From a checkpoint of a small transformer trained on Wikipedia.
Training: a variant of SOAP for these matrices, 134M tokens, 4078 steps.
Each number is 128 + 32 x the weight over its row's rms, rounded and kept within 0 to 255. Layers, rows and columns count from 0. Numbers have three digits each. The size before them is the row's rms in percent of the matrix's.

# layer 5 attention output, 128x128, rms 0.234, rows 0-108, columns 0-127
105:149095156108142121126122110105145106149155108117118145147147133128148105117131098114134145118132129174127142127152065146156100137150126114113138164110130159103016062103161163149163145120070136114181118162171113195096104160149127144098124113130141132122142115077126098175130145083170091098093113127082179115154065100189106058140130090147105153127109116172162101067053194070104156209169
097:086184067120135124134127078152136143136142124107105105159151141153125124113120122118117110161139094096205072184123130146112121097138124139093128183198109124094082153136108125090109140103111188114092121140100101088169171106144158125166174129124112111093129100126112175200124185088166135077175159099125034123097074121145176105141126108097040047123114137151123170133090126121144161103092
097:180119120138166113165118095121105162168150138139173167140113185166076113123104140119128086144092134134108162108124119177169137057128099102133097090070159135120122159133096118178152138134151144113156090062130128150150132107152128113123125119127131090134153135102130166108076043124124106137126066139173183091139107141120151084109082182104207211113071164134105091137153092142111027156164
108:160127116133115133132147093180131123129161139102120149147115147128096135114125115160128157132154139088157115108164169117084102149097172133096121138071099161163123141190105112137109104125226077091177117147152077086167184164106192098107106135094142126070059140210096160153119123116128102140188136117087068125082187162082160157119135088085105185191179152141082118120124146109155143140138
094:080060062130128140129125123124142151148121104195130127141099143085186121152097181101142121186121092173234165115085169116087157116118133173097101168139134109099121106083103111128124110127100168173110143136117128138178148127068136107112162140114105136159126179125112176149081138113178126136128119083126094127059148082070152128109107101109121181126063141170164117116188203120078131110129
107:132162151105152154088126108100144075132103131142138137094104091139148157208094121127165155173165084127118072151135164124121161055137125166109131184078119156147116098123139123098109148073106160123131109110105147093147159117159134091088156092128196172145092113159123107166123167062130143124159177087175167117102100181116228174113104100119160136077102151110171104170116136160175195161110
109:138116123134163153166107103146138190169143153105100154168126097076081090117149092149118084143132063157135195147096127153104110143065132115091193155183114124101158121141069129140141116164074128060172148116113122109089165143089159078094117055145056142121192108163128157109158123150094105131191130144112092139150067140137118179107125141088121107127121117119098156103136084073155116193095
090:135114138125117093154132177102122133143056088164152138133101145093056080137184126125127132108037121186121134125145152160162114131134107172128089125111081102101127152177053142166145135155155184135132122127096144170156160177192108131162121080090128130171123130123109133094099080115120191147073124136086166092129115203150094125094101164156159138152111173064162114172134141163139113145196
099:124147166144085052180170145115117137200130132147141154122149112116100134104159106102106124164144090133107122185180065120115141100106091110144121132100097118161099092134145129129185115169174071135070194110102099158134135085132120116197093132099168134080102154142128117088172123136093144121126084112147018125183134125139114093106086119137093089156131073154125097150117097110172054077125
124:084094166087085195084101145144094135150090100153126148066094100144148103125154161136105084120151154116153150157130143132143136159113133163200157115136154117116204122159104080089126130136120086169148145143070133092152130121117126105125112107156118123118086071145102110161117094159110079145120112133166058110082062120136085127167139142054179153189137184121232155163139110142075111132143
092:176088183116175123143145076167129152162145166118149158124103112065104068177125093124127162064102150108112115099094127098209107106135112112129130094119176149059170180128103141170115135120146106110143164063119138166107069117147116090124075149161123115178180121103152079075092081088124122140122068124136190157096161130213110138150154104080127126126116152137147140099178115124137115170139
097:150149128162120073086126164131111096148053122141098139155143162127137108063142070138132130129107124134162105117088094174113134137140147173118122117129133085139173119084112151086136068148082138087200194128100095108122174129185199113115131086099139093112114134122149152101210170133080133155200151114133104202164161160160140160112089089118152153101164123075146152162115119154186136184113
107:144140079150157080130056116082127135155162107123096171177155144147140108086118098128089107151108105122114085174114129160192113123122121106132172106128122177044101111212156107138129172088055134174120124183119182124125144155139079148121107079168127143034163122138059107183127130126161140126116138118104071099112138114168126084150096118123111111111138144174096100166099113103100173158171
103:173103144112114072081119130121128132096164075067137142199120157159073124100147097152175096100117121201104154141163132166166132105122136125095150098126127134087127107163160102127099046173156191095073159140111133108138138125156118120120130086058108088114137081134080105159112136150068151118130070142105141068130149104164126123112112142108137127190214141165152094202157137098139085130102
096:182162180127118119117136087104124107140150133138135165146148179134118105128119124104144136087136157143119053143066129146121131026148090152103157051107149107145088113164174116162140145119128052113087075212097139111085140174118147093094133110104115061127148150116086097139099122109073128179155101146133148184138095135076200118105141096108158166088139133142178145136181133109102122109170
098:118132116127131150171135144121072145095071117102161116175112136158141127129138089172080151103130137084184163080088120131171189147140095172126115113133185156086129150082129098145110125077089154144139141141176130141134113119154123144197137133181096083143152093128117166088135113201190101147087145131126149187168090119050145204139132154155179149093080103176136109097164151115132197156098
108:133141160115132135139108109085158103136169089126142154129125129134145132096099137126132111096156137110146052152111098146110161090124116080129160090134128136175096151157169122162130120169230114173100182152153156141164125111111131199138139107113059131161136138124114125087070130175113118165124094092154076111181119135111129166118178071145215101091059097152178161110132100173104054069122
095:183123139123086116135084112100147091121129113108111153116112176123098107150144117091143139118076076167191194118117091156102160161175149154070157128061137081082125074114076166129144092083101157174075131112136116188133113156176151141089162104141174158145134140166099113098140105136125111082111131095098154099110135100121115074069054153131122164110117138080166056165133185096097095114158
090:134101128134108156130123144115164137126126129127124157181101074147096121112142110163098104142152159058074098207154146115155139116088126130116127106140138112131129171150206094099072161160090064141154170143137147111080115078149139205107158155121086088128125110161083136074118121127076157081116146064143089088105088145083160104085157221130175125155103120124131152116166132139142097157207
087:139121137163193067110083128188134090172116134119114154155109103158095132118175128154148112110103118175155138166137126101203150127169085092118173125103129096142100115049105135055132145154180118097121150090089133096182109111078081129170138085123108140161072158143192071136161107110132139161131106108101155129092136123176112139185131144089091161147069134078115172120133133073093125071084
107:123126163142117103134137157022089172132142093156174138171130133097113097107133096089132149122105125109083107114144111146082179145130093124137107096200101125113133092126136106153142146129135122136127125173099181181145097134137117124106114192159103162093091114103109052161065165130145176129112159126099147117177047135108123146187178143123144079095102136168200161163115160152168075060155
087:136135173087124146108136124102129130120143122070137138124092077121124132138147118116117110099150207127126191078113151132169142162147129155141157107106107142174160117168094153165082115174180147160183072111115139182148052148101152127123141137161148114135113041123118180122110055110084086141083066115150166055087103123099120125111160109101168121157096148141174119186110074172113108170081
104:086155112135153109123152097133116151183086147151111144113133106175185124103132113117130095097079132098154129121161137087100152135134061116144088165168125143142067116168104057127112124139114155141119113118109138149184149136198099127211132129080150109099150181136191161162118123148145165124069157152103105171158217123115112144119168099122096122168097153165125086195164155190198110089103
090:106140122106092135133143098134158127143080143096163103129106152091186122090121156138085085111111113117085158152036121126137165114135170128158120157178161132101180175129205094128124212162111136182075153078129086118102121135114148145110199112096091127148147146131095158145119151095167119124163106123091101145113124113132146069062149057155095139107140103070094120084102153081079058116109
103:147164165117121145163143158137152151150128106139099119111146101122100136138109123073088134092127078099094156165139109130094140135132096176110121139098105072108101070125053182104173124147139144178151051127104102127130163165109117121086110179108136138126083060136082149123055055119116112103110114183100121084159136133162117129123119117103170163181122157158192127145047186212097097106123
089:149160121133119161119101093132133096109139093080150134141105125126099164124093161111127099099150158095161172071105149106164170158124090168146168119090140080097121190137122115085111151133100089149171133023137117120136104080174113162100170082181168180125113123052162152123181103106165131134166125065137118087135073139091081148167096180126156129113026128148145160127109147096113119138144
088:110117119072102144103126130144153120094148148094132108184127099153140153103111083100153129140162142104106149111190138137160051155168113177137124160117079147131108149162081173137127116150120103159110127095173096194137074159177133186050112137088133183087142086110144182169133126114105125094177147144058126108135114091181103114123146105111111132188165099194151042155141118103157120170174
081:141120089133145114105126133130149161170124105100131107140091138108128102125124090149155130128110094174155150166112181094066079137160128087170140109167132188089088079170129121118129112086060102177078139142086122093114166149098140087143135178129078107093162191148097118167049107129179160127150159071131162142090158123157140041107183129081144087155113119129098115169165166187134107111176
099:131141187099081199139142131104131071109127105106114092086132094117135126144137156113122118113164092114102137128101154134092162147146182096146146152144193107177087100123123102159156187108109074153094133159153099092025189126099114133148115083149105086196127188139151175135173135100124089131189114105126112141116117122148120136093155122149145096087085099051137122081144059116160152190130
107:157136154072130109114168127126144129133089158111146104111113214139134092081158093112076168085115105144130203130118148098102086140107105175101085136158155114096165138136162059164103162137130153160105133143153167091116153160121110150100112067075075094125148078133078139131166115146116115101113126085110144174120130211178137070135120173123134151141149157111140161040148085125124122083208
100:103128112141107136161160143103107127138105114083168122156136167168130157085081191146077158179142134154125122164119140068131099129184154123134180074088136159131118112152161158081108117103108072188157111097120112093161131142174163097152146123135199106114042157092110134110116151138133137127115095052104155096135212175099189100108105145123159178109084158112144095151064107160147112099085
091:112141100121151052069122068093145159138116151166121148115107118143129110092097139144141111135143147143148134133142151165074134103107141107082091168140138145059093154150108106154082159149153141138111049090119089142093106170188163092134204086117132049118147117123099120116107141103126133106121128126089115092087051184070113078216092124122132115087105114125095138168138125122051166106096
086:142167128099144101090133083104133121110194101144145195163139064101132131103086092141195126083140106136113096151131125120157096103182126050162119148122097172184143153149121181170124097104144135150089123124139079147149086129104116173129071098103134112102129158071145077163156192113166182123123149165116146093127107140190151138144159106152086122192076110118178133114039109110142165106141
113:123118099161148101094129137109148137153112136166124111153140123154169161142083130091147120120144137182101075118104149187100144102170125152091135118161101102124084137158105161137125159086104154127161078137104148094094137088098103085141134125139127137150096174114101081137148139120084190150178085188135174176072094123114197166176083142149183090144097124179127105221179123172057182088111
099:143107098132127116111131152080125112152154129099138153150156131126112137113116144150143077149109141098066123117186137138126119077137189113160137172166078147109163124132074083138158133095141061128160162184125104159208156089134102103142132113125171186171141078145185092198084088057159145107121124127135127097103146159144158131082103112133102153141093186096153143177104042154154069137185
111:141120152136146139137147091157099141157115153123109111113095106101138154191084113123139155101140123088134187105119130052171210142092110182112092172137142139159093175080143127192109144131138156143121136064098111083168095107043110094153108160126143111073151150122186059185129167191106115163124135105136117123148137084073110167160115141113103123127146158135060212105121113110090098116125
101:159102164127144057118129168174105130108102077102190098143093066143101131179170070108132152081128112168096151147149122099122100082132143116126096091102109119150112119119102158121128089130153159128115116143116129129162123140168165111097072143134119118130119108175165131067157158130099149083158118135186024150116151062196103171128167031143152162134147070131163132146086103121072118144131
101:113142134124126088132124158122151113117104093123137122133131125148085105129156126067162152103103134132074106227145128118156108055141150126116134062144103125057127146173192084064183067139106137113149160119087068105128137122156100122160117119146156149130134123088100103163137094160090155113091104133121159158120129123166127144146161243065122102147107159110082129158140137043179158111093
096:143115141129149136174180117068100163145122168080131097131146054137155133078099135145076121190156126184100101155085102148151168166166143101139150112077109116159146189146151127133064157180072119168086136173098207109087143146117067115145116110152104144140121115110086135069125180085098127127139097147133106089125157158129130160133135090183203135104105150084147168090126073136147136168109
093:100143101132084196125100120080103111109150119113095141118143133125162056096089131101105112167113124105200096131075114147116106101098134119098159194071114129120142160138172141102086109169185117159159099136159084123133177146152158149206175144155192164203115179091138142142119141091196084151100123123175107167122159181168129130136137109082088171103091140099166157095124130166155134111100
102:180119076137138136120103116154105167096134120156133141118120105138113148145117162110097140118117140153081134145130205113106129153076110076136166148113157112116189140143140147111124125112163110155171106099146183110149177159100133099152098123121156097144072079112130122161147105102150091128109075198153061147040162177177113179212133081094104218122114148105156129097096135171103195090125
099:136103156156168102120102125103130086154078085153126158125115139157151127124195094113131149121065155133122130174096136128132155126211117118124096114147123075129138124103117091188129183138066171104141152160106142064170102169157056143171115114160118144165197096116153126125080154156161125163053074174095100127130106111161162094114173088149112112088193114131155166128132074104087111141069
122:102171071112150112117145119087110181146137141124126077161161141131149121089103065105089115157136102179166112118066177072094128169120087125115132161193104126124165098159106133173121126155131140093137121213133159124155131155104123176140150133118086155106118109143100165097156195115138083155194072129091128155071177141075163164123199077125112061101121145127123125125129102062169099137108
098:126127135103121086118117164125203107092140039103116121125100112163139149106163101078147138108128118124111134142184086118135078123161144100132192074123161138151083144165138125112122110099110131132151150164154136189146153157122103091113161091202129173154102110132144154121129160118129140158145139052073151094162170074168161115117118095116153072058123100193094051162162132126161123188078
099:166161128124126090128124088171147071110140135115136140120111118112145138132110171120176135136185129079106061063200153119159115106167153133125185121154118139148179141153081154092089161167142099175134158162147070102141176131107109122045166053147130141082097148127136172145137133085100129130156103115061142108106100147076206089086064107114145097131119106089079101134124113142086106131175
106:106132102159104109208090167110128151107149063094123132182125186131129124156149180094078131114132103167092136127124089168100121118107114156166106117174168156097137075125153106071113139154133148183063135147120157136129169159145165121081132152153119090124154077117093115137096147164120115143164138156052165138201116152112128109096103091184103111121147140150188142112128138246156084126162
129:143071086141144118138117137112081188113135122121134135149129130129126128146120136106121124097140169150175128127109116121136145118044108123097113116114131099088123192125176105165126138143187093123021136192108087149099123119130169153137165071120122075141141177127105118148171137127145104137179088083150097162125218106086117148131102031124104126091180118127117070050102107085156147101165
092:151139118162146128123120126166107152112169126157141124131080147131095126148098119109149174046129168171092107093095104113112116076130098108130114126096158152137157100112090132086106127142151113132110100083145136102165182200154153160190138116169135090133128165131159134161141089106142136148072138148143163192103114157069109136173096091112101148137043119098152147038080158063137106060047
118:107176090163107106180131095125157148127137146145146130152114120103187121158123170099111136094107135093157056148110105118103138163116111133074120176124169174151174095166123127070134123092198123106064135153130160148128180131126153180150200123127127120163102129132087181122136127125160160084093136105116044121116099132124130075108124151096119110062090077101113039100131190081198135124116
096:146082142129120141165104140141117100097092083108156146136103132128075160141158126103074137112093080203166237106100132140130175117149120078132156105135147109087061115108130123141120084106104159106100144096111131095117118134190115161149149089181141052179088140114144105105065152166101083162094141095132126133131037145101074099150187126095141120129106133065155116135109142128135100157072
121:116142115090134110129140106137088145124097113110119116105143131144109124177080144127148120112136171131122198112152130115197166182106129208182141113122130113195156147100080138128142085144147092146084153094132074208134086141108153107112103144149178152128050104126145142142140106148127116179083156181082145107107113039127073156120109043097156153121151151084163080089067123109105115154124
086:084133080129127102151148099156143157107104138155140125131108115107128128115108148105086109096121150098173128133084172090144162143167121144178120082040186055085131140123190106110086152147091126136143137065137150044132109115144109161084157149167172070123176139155114118130112170127115135102131110079136106122138173099096171073120114107103116153067208135076118177178126100097084068149119
091:124171144135178129108141103088172128152093123149116102105120062114131137096071105119148069092156146163158093061068156185150175131169154159139143136115110148168144127068150173111085165123104179135095121113129178124135119157096144141143177125149102146153172148142160152063161107093166133145116099160127222094068116115119106102089155107166144127060060123114145129068148092164109143127079
094:094142131146162151141222070107129149183163110116151107153152131089079127122108108123096119149157209147072130103112141088122127112066139111115212188201139153128150156140138117112136151171111111119094138120129148132130189171110159052132118099102095099032151138167088139118146134124115153116144135176145140154135165101075144141117124086066123112105157121145103075128134118062165122108081
085:157182148162131119101167061145110102122082181117114108145146110161128145049077084169125111112175176118131119088134172110133130096096110146104166117116112072136139171125183130160097084152117142059071142094152086134151128119194124192121155139131088137148103091143178107103188106154084162172152109114097110112108094099144121123079150096161170138147152135155072080098118101131206144114077
096:115127168129122183106150083121105132115110151147172193143088067148077170141141134140143153130150140099132070173159171118190149100097128098135085096078088172128133161091103122132153135092097119131163116173148114068179145125157150145123094181137152149135170158165122112172128066171133177158108101121148124175090073038140129177164133106056084164180101135157161140138145138094134163104095
107:096117124090119149173149130137104154133082158125129109108136146148165081117132108145062121123121090144150123093074057159117076094147163131134107170177171137123121114099132141180159187131176128137142102132164120113125160158158103093163099124128043109102160122117169120080089153138139085134154121118144147153223134163146143058142196103218131145079146102107163106149112109167060105089087
126:138147126138133129104105074140154116165085117119093126112140153134151117108091103126195128101148079080136166140180127131143138111138119171119143176171143160113177098129101166126098114041175127098141124088067100144129086096046161120085141166132075134111176134156122094177122128127146142189135080122107071098122050078096169138164139129107088074125109107109171135120127168159138217075137
096:107115137103142130060136149119090113121117142206150133124120177089122080096133104095131122137128095129128160127114162107144151131137241111143084125137106121108120095100144120174181093099070063117108171155143107089156195064120125123145125109114107138140161155146179117109127077150115087172150075117141147126142100164139128150045155208125122156121122172044115119110176144121156084163179
102:111119131107073172140131106128133107123159094168147145114092127081152108187096218114122143118106120146147139102088145096138157158163127132096096202134136141100184118112055163142151117111104203085163109152126166115174098167131127113121174129097061142114114108135124134094132106136132158154059079143099101099095142090112125110160132181101130158155069132156076128141156117092091118088009
102:185126169155086110131146128127143088149098141168113132113130116129131147108112162131163119096109114158076072164115091093097140126165045094130076112080117042183175178131174122091129101140172111110084176079147098141090152143113130146172191166106147160140095134166131097119157118117119067130145075098126127105172161170142094067136117100155054099159121130101068149092133145103092103135175
110:114111133138117101134141129133123119129127133127162098138136121102117143132145179153112141140112146164063121110139072127121102102076184150075129121144171112166119170072151153133111146106166161142098123082081125125122151185122112052105147179109147048133106094123137102129118145147152127071122163235139130117136095162135120141099137135090123089091173120129095178100024132114043162149038
100:156103092201177130139051102183188127137151160126085174137147157171110118099069126152151092105135085149136134116138138126091130102148121094119085188072034146125130178142124163148130130178144089128136140127145132118175152150152122098158107178083161118092139119140161126191099067055115075113142122135116132111116173182122127125116136070125139142192152115155114128162113123183190085118138
104:171165104147133135118148065151162112175145180122130136120166147128107128132100100167133149127109167117141144119164110090167145062146124089118156180117118099109179148098112117143089159084161140079156157160129106112123086038157098100168131122062107086066148155126158099173125145036144126113123034093089124060132195133121156146147155132087102111114163142114141172158135130164108176135086
097:129112183098124133121151108129158111148075078131140132102091121160133132156105144110123124117163164132148160095105144142138121041099144159192106162120135168168084167112100130150117133123139054084157068085147159134111109158115146067136127114099136069114135227056166113147085085080098190188119108067157173109134129110173181126154127120120183161131103145144169078158148141156146157123135
091:100104124142109139142101156154129122113102129174122146129098096169140116154185153115132085135098156060130122116159134148160130143145155130165102169147155109122117141118056088093155124131114128110138164112160127113105088116175167063168111153149104146145128153080163198102138125173101067118127114147138202187109116012106119089080103147103118050145124089138128109141204175083118180162090
107:146189119176135091120132057177168137119132169162134123184127165124119115130063104145135146122154093149096103137102138103141125112161093141102102078115116094127104140085153200175089142145126088153178135102115102051115186125128160194137097165113132094153096126144113118119146143123079152154128061140110048153102117105119168073108094128166166121142114076120103175118048093151069158141094
096:146153163077097128127116147087179102102103104116099143125128073187173186122144113118143123090124061154144151176100080157089168131102188134088116152162101141189094088107135172107140077078085160097137093107102159207116117156135161124124158118126089112105120150130103090120154149153133156130153145170074174110169133134109123170138145169124125116141080096094169109116127181206192186114081
091:127152140124101126199139097132167131168127133092174138136110121138114116117155164130103150108130105134106109178116098203119141161146112179157172067129068131171084163133156072112126145158164111197042101149093151086111110114105089117135107112131121178119107128132090157173132114151113091100135123162098100140111029094092146080157118132122112097175137125184137137116107132049069170085190
096:124156142140111106129090080117147115093090127105101120123138097173121117075111127161154080103159158093156118076133134104122093201124134165111137138074187076160140152111117105113116094129151145160126168086133114162100123144084154116144157149161158085153101107139119168156184107051100138149144106137151236075084176075170120150114056091111094121114182125082179084112142130089172152123087
087:160126160089095135150157073174171132144095124120157124084068096106120194170111099072129148106165127148141154159169131107153091139126076110133081088044147181124116168109146154151105060131100149099112119123157057169147158104080147205103120122138158172141123139102117105091159158193111172115137137065090104095128137100143107122108128158137157144111022125128124145127151095107127130081148
105:125113090130101145118122106143138116123135099116108135082101100125193132117123127105124108157112145120130136086160103131132176134123139129173124197132199159159117128116139068114144155101068140097087204152148113147134131062071148110105132156162134125172094195049155131173089188153201155103073157145114157151101117116122189172112147091068032126102127161143192145096137149132153138132134
099:133132124174134122138104126171159126121118167137120171150154149129143118109122127121120146133159054078125170069128097152126089205110132134138119135087155109106100078110119133115104111144129115137198141151190165143099116109140221135127115118086145118178124097176107112114144074080118105125166125129086193140125083170176061129058127118154125171110169142120181120088132117201223167130167
100:131131109100162113122140136124115128122192115123102142144144110116144131104152137127087106122112098166172117121066126135126085157209104101131168117087145133135139128114167186113096077166063204145109129083119173103084118174110076082159166080109174143078104147109145075106120157127132112076132124151126170112089232155184129093176115061154116120145165168113121166122122091078136069117092
077:125105154121084137129164142176202086130104115080132118112063098122147156130125155095149140111203155119125160136127146158094124119180165080184142133152160092146070187158169111113168132117148134144179166098132175142148096109094093082192097134093139140130118178075115147131160064105144094099132098128085154077076134196183107113182139117134132130152126108157083075131184169129138153082101
098:133150115152136121139103125137146133096137148165141132152186113139084133143092129071181088103165104133187101068123103147118170130049179154101085146113125123149155096070143164140140061118166119152074152189169081147115154122137186179102115146107120098102146132195178128115153072138122102157169153098140202150156141133047089156098095144141156146106117114079162101066127129136186123110123
090:084154174126106148146148129082136125163120135167173115110160179129121110133116164106098176163139139164101172101069099204110151086138091172108093141158086122142176154083125083148137162056122127161129114172103156130089104135175093135085139102094116144111118122141126112159124156156174094103149165103101134155199044159081117126161174178099101135106078145066123200134147154102145179145168
110:133124178126140159150166098132146136166145127190167129099086109089097140161130139116114183204165160107084115141167089110227119107096140081102116119112149147135161171182174091122159133083124078112157190156148088133119086090136117124172133142153120163113129166208090079068119113165139150127115133121080143143203156096144166152126159133153120059108126105146067124109178151106126146135106
078:117141134111146147117070112143133138113172117144164198140104099075127123180116116158121143099112138188164199165119115140140114097142150120108153104138185135102127168106173097137105133123154116151101101140114120092143183120141118106131139099098136114141105143184155085088121069171163152186038141110106130129205139128149143154168144153065134140048113170128118147154106051222101169093096
094:127123078122096143131155112130124132124143127122180143167157059113079148124084147149154117124157136073062090154133114118099100150117156134144154149179127136127134114175143142125152136157211090107075146134129109122147223136069077102174135102063112100049138144136073170107119120109089150093124175152113103109176180165194146088146108103140128152149159169177152081165128114112144104075179
107:121155099145178104131103093093109150111131124078108131134141128145136078122089052130130116106126230090175137124104162184147072175136128156175137101190171122141128158196109088172088125139126175084105140083147134149085125119148123134135081102142099129094123140105113134121124128116130175183105169078130091171151072071206124154120127100118169159093120161146179170167140103160135136109059
094:161120168121178109136130132107107086082145134065164172146110059173099154049146101174125128098139173125101106128183139181160119151147167094127185039113135142172108136187187134121091142149183160123152117066155126108135193153132164161128104113168145080128130170117122170128096115114105114119117158092145122120185110124155108053120104100107163157154085145099171136146081090153139097108131
106:148119104127139131117122097114054134131165160113159104175193187173108104137050123120106142128137174107145145095186094082125095162142124125114116164133150090144142105119075125198177124093183087079060121164123077177137099141127120095158121172105161091074041038154114119193103132127129090154114145149130143113121155105102114064129105144127122081131139151182123134162101120116129110113137
089:122103122107151100168135156145100150122182113109164156137095100097105148137165127092102136102126160134195123139176112142104189180096124174128119138130123158145161134123101132125149108130058203163121106168124120189150098126095132102129105185111197131085147111040163147088142124146143150124029140151106125080098130175096073079166100151111125082146083120106158133131051101072159097135146
099:097100109164121147108099147119121115102169097129144123158095111117111110110106139159117080146175118065153056108146141111155119177122149097176121159165094135171140186164102080114126143158137116159107176149125120146083145117162172095169149118090140113091191164114169179149109118042122113134170168073157109075126147131170078122147151060112167059105165068085134170163151112197134152151135
104:173104132130098128147128133170133137143049075151149114117111161149086146180121141070137149132110146094152170202113140141109105105096089142154118094127142086137119179153108140120150094173142121090169122056145129083110184149182147190122102070124091154145105161109080148074159185116075117130162125150091056149169115131160129148148129081111142151137095124122098116071136129079108129221172
096:120077078061118139132134141120145139152146123134137146133143120157130161099135143133137142088118133101149112122152105048107115116108172129099130191157140099114084109101100104095152137054141133140194104174144113107134124118121119094146083167081157098089173136166113144119087118137237110106122126125100125094192187176109102145190156164065105148141112120076102207128116133176054184141145
100:116119103120112119112151119160105158142137157133145135070119079165181141132128127088134137188129104069152112123167200143091080135145080153133080130138119164123117146129107110108087117122181129175163048124099176078157111168100101110101101157078153160125098107133088137173113135136175107106156119168131113110078134172145152150221086077143101167217160178156129177132168138150112149106187
101:117111129123114074132119132115099122134152126088128103134121088172126130113139140118119116181102087205084125133119097170117120117126099097150144151092122154118056049081126146104170164127071105145105124198133104133116173186191122147119118179142156094161098165081119064140131094074126138114152095211086158124113149058171143080139160110095118107155098148111142132147048138164075164151094
115:139178117126085133131143093153169117142087134135088111069101105075150103135092134128136123121138134111146153165100083109174128108159119157115106147119145149136123136139139179094096114146152116117130201043134087118157148136081147200100163130106124089108193212134122170141114185130168178132141168074095104133225137150088177093054119112100084138096134094083085108091088135137149147103132
111:097141148148128096118148152128105105163094096137115113177124136113107129120142121127136134112135103079102112150184107165168120126125076146122099127100094136106190086087105117117124094165086146128150080101119062134074151127142102145174090097083148167159117108156186082197161092159122139107134135183093068118176049107169127177161102183112080170155073153042165179142127081151088123119120
090:129099129128120139158097140134109181100107130123134124165170141168102127111163137146054124140162120092096182178134114122183105058125135123181135106111150055068100124183114144079140129148150142126142118118129162218130110142215090170134050104093099123138161095128134149104136108113090101124167117183062119058084124121191125164111149111081174117138161151135168110133099091138145108133080
090:086178152100079146149130097155149122131150151127152111115150146125126103109081154084085126130223149089112158171101172088137119115149153098097155112179127103155098077123100226119199151146136068187147112099143172115120119143151135134100146128102120094152048172140082154104115095084098120122088142126174074120069089089155116094163157120142192115119099080126155116144106115100081124091107
108:079118095136147101173116153108117189177134136117081099173099161106151073110130102153105099112098152076146134119127109115097123180219097120125108166148118189093127105143125122082175151146192121090143115041098142154158127163107124110185155158118066159110128116168117104106109090098161139130143146128139126108179154199071122072165162160150121113110058128125105150136132179120178117073096
097:083136112082151116094118148127130131110153132157145127184148147101174123093142125112144119109098163155085213148082160136129149137144134105115147183165184117080159112124177126087131099176116188106184137080075210135150119136134132087113165128135084143120153103091129096127124127140111095086110091177090134157121091137142146162151123182161044138130136132161140139166169198141212105076069
085:150171126158066145121136097162159126145141111113141129111089185070138094122136114068126109118110145106112133180132114091147067113102089149138039161151106150104130128091075119074182144153100162085175124120141077093140163172111140123165093202081150160143124089114139170178119079101149156096139098144101126121096171122180144122141116151080122101164108132185150194144148179145140089140051
107:173079155132119117129124125168133139126143122133147127138090121120114173122122161140162155110122117142138129135148101140078114202172066107141062108091117113192108148116183179116161103137162151159174161109150110153136178135124119231107133225101127121126097148118117091101127120100130116110137121094078120055159087157163075106167186133144149057169092076134128127057067129131155150109116
114:147135119129140126156109156097120143177195105115107144097140128128169141132093159070119098164090180125125075131131139160098156137118158078123156149103157149128103125092120150138135140097079146132108144211125132160136167109157106093167125140176180167102120093103140081137110139137175119122084179142139099138121161173118071137113108157066158123068042151185134187152056047137113113148053
133:135144145128095157154118152112156081085104072100174119145182135122090211166146147062139166098128144109140158072110164171109115104124171131146116092127148113119187160038120133093146117119136168112122106121149174108119119206112177143096158126172148101123184104082184115123174196148089166106092152140135185140075099161135165153053140128185133107122111116115155171115093116110141134128126
097:191115116138127135116133152110090174136170100118126141194092161074055092128115113121105119095145111134151112133089101170155137211140119118141129109126138137136129071183124130097114092171110152126126105062115154083126185130143143142139068124126097143155152150117097152081123053160123167131133106135133095171162102071163101130112072154137168171189072143156165160126187124169062066087158
083:137152133137132130154141103149154122137178146043086110176120100120141132110149148126112135139125148104108105162177108142199116120166133156165184118150123129111205152161075093090082064106136089102107073106088143112100129096104140088061133073073126183149093127138159116168157160131164109150112095192098079091113087147122156145148099077092093116143136162090101183136175075117172160154170
079:119112189102141158120133114099110138133099150137167122136089079127090108130129124125112131186162118129113180064149130125113106141238133067123146176134169178159083070159071053141125095045075130109096145110167093086124137141146118132187130091110157122128102155168101131160107141134138121160138121080128116120131105145094159044102108106184087106120102157083153109142153149098164191147133
103:138095136108110127173167106090146135114104117109185168195118097101121176118139119120100164157110123127043147188166137078100138122120135145098187069144111113135132135165164103117167146145095125128197163124155132129141196132099119173086090078137159164132102143153110160153205147102089160098122114121067076097137147079146160190088057139108134146120127106115108097126099058081156104117085
099:151168133178082128174138124120118141145112138110140124148163103132152151137168144155108126096117178094093053150123127137105055157118087141112174143200166091176182148166150088065064166177157126133144124137112125123087135167142136126126155097120059103171126080124123165086147178154119139086112144145095104103090128155127140155069166089146099079110149103076154170131127114228098133178143
103:099154128109122183117146110126161116155121147165109090141147141123138131099086142100102114132159147096092122131102154153109162132106121112142102133200099109096088150109135141118166160151170089144111113139185178117129201123093120179078067127201048151131165165138183140106144132159157088131201142119091154156164110135139158127144145115169101067201071104168095142074175092132140043156132
088:170103151100087188182106147099132154126173075125155176120114148104127127136169119092117142110108113154161151179183116157137157115194169159140183122137118098134136098189119162125145136055106171121140139147119082110174149153142102105029136127131092134146144126125155130146083107193178146150119101143069132117149089097119151079078167120120090144135135102134204088125119155230093127112126
100:112139106154115093155141135105097166143077132169124138101157085155167136142125101097133085105146131167125143109117131118119188165177120128134173115127138093101154119115090160178084080170080127087100146114129155170136126067191129128145136033112129171176086090140126105103098138125099086185115057128115121121136107144116089137126135050136135145120095212138139117212101106216157081111128
106:106135163127130162131155127097130074143086103133134151165133084124123154117116132098100135164118166180181063114106119103114189139149106164123164163094116148170105151105118114053113120108111120155091099169102115077141151197146136138111200057148145132086109166168087110095195153197128149111052155122157131148117175116065133123147121114165071192160159115142083104150115166081165145108112
091:183177172123111125130120123160149124140121101115070141070116102153111125182139136116155114096125138103094110071135169099106155172118152154106145193172182085140108155126075112045149132149107092110147153153090110123175176154163126095125162152166107161105166124161118110121170164144109135131152122160082183159124120162115140105040135123142099077153195084137135088181118160142114099199201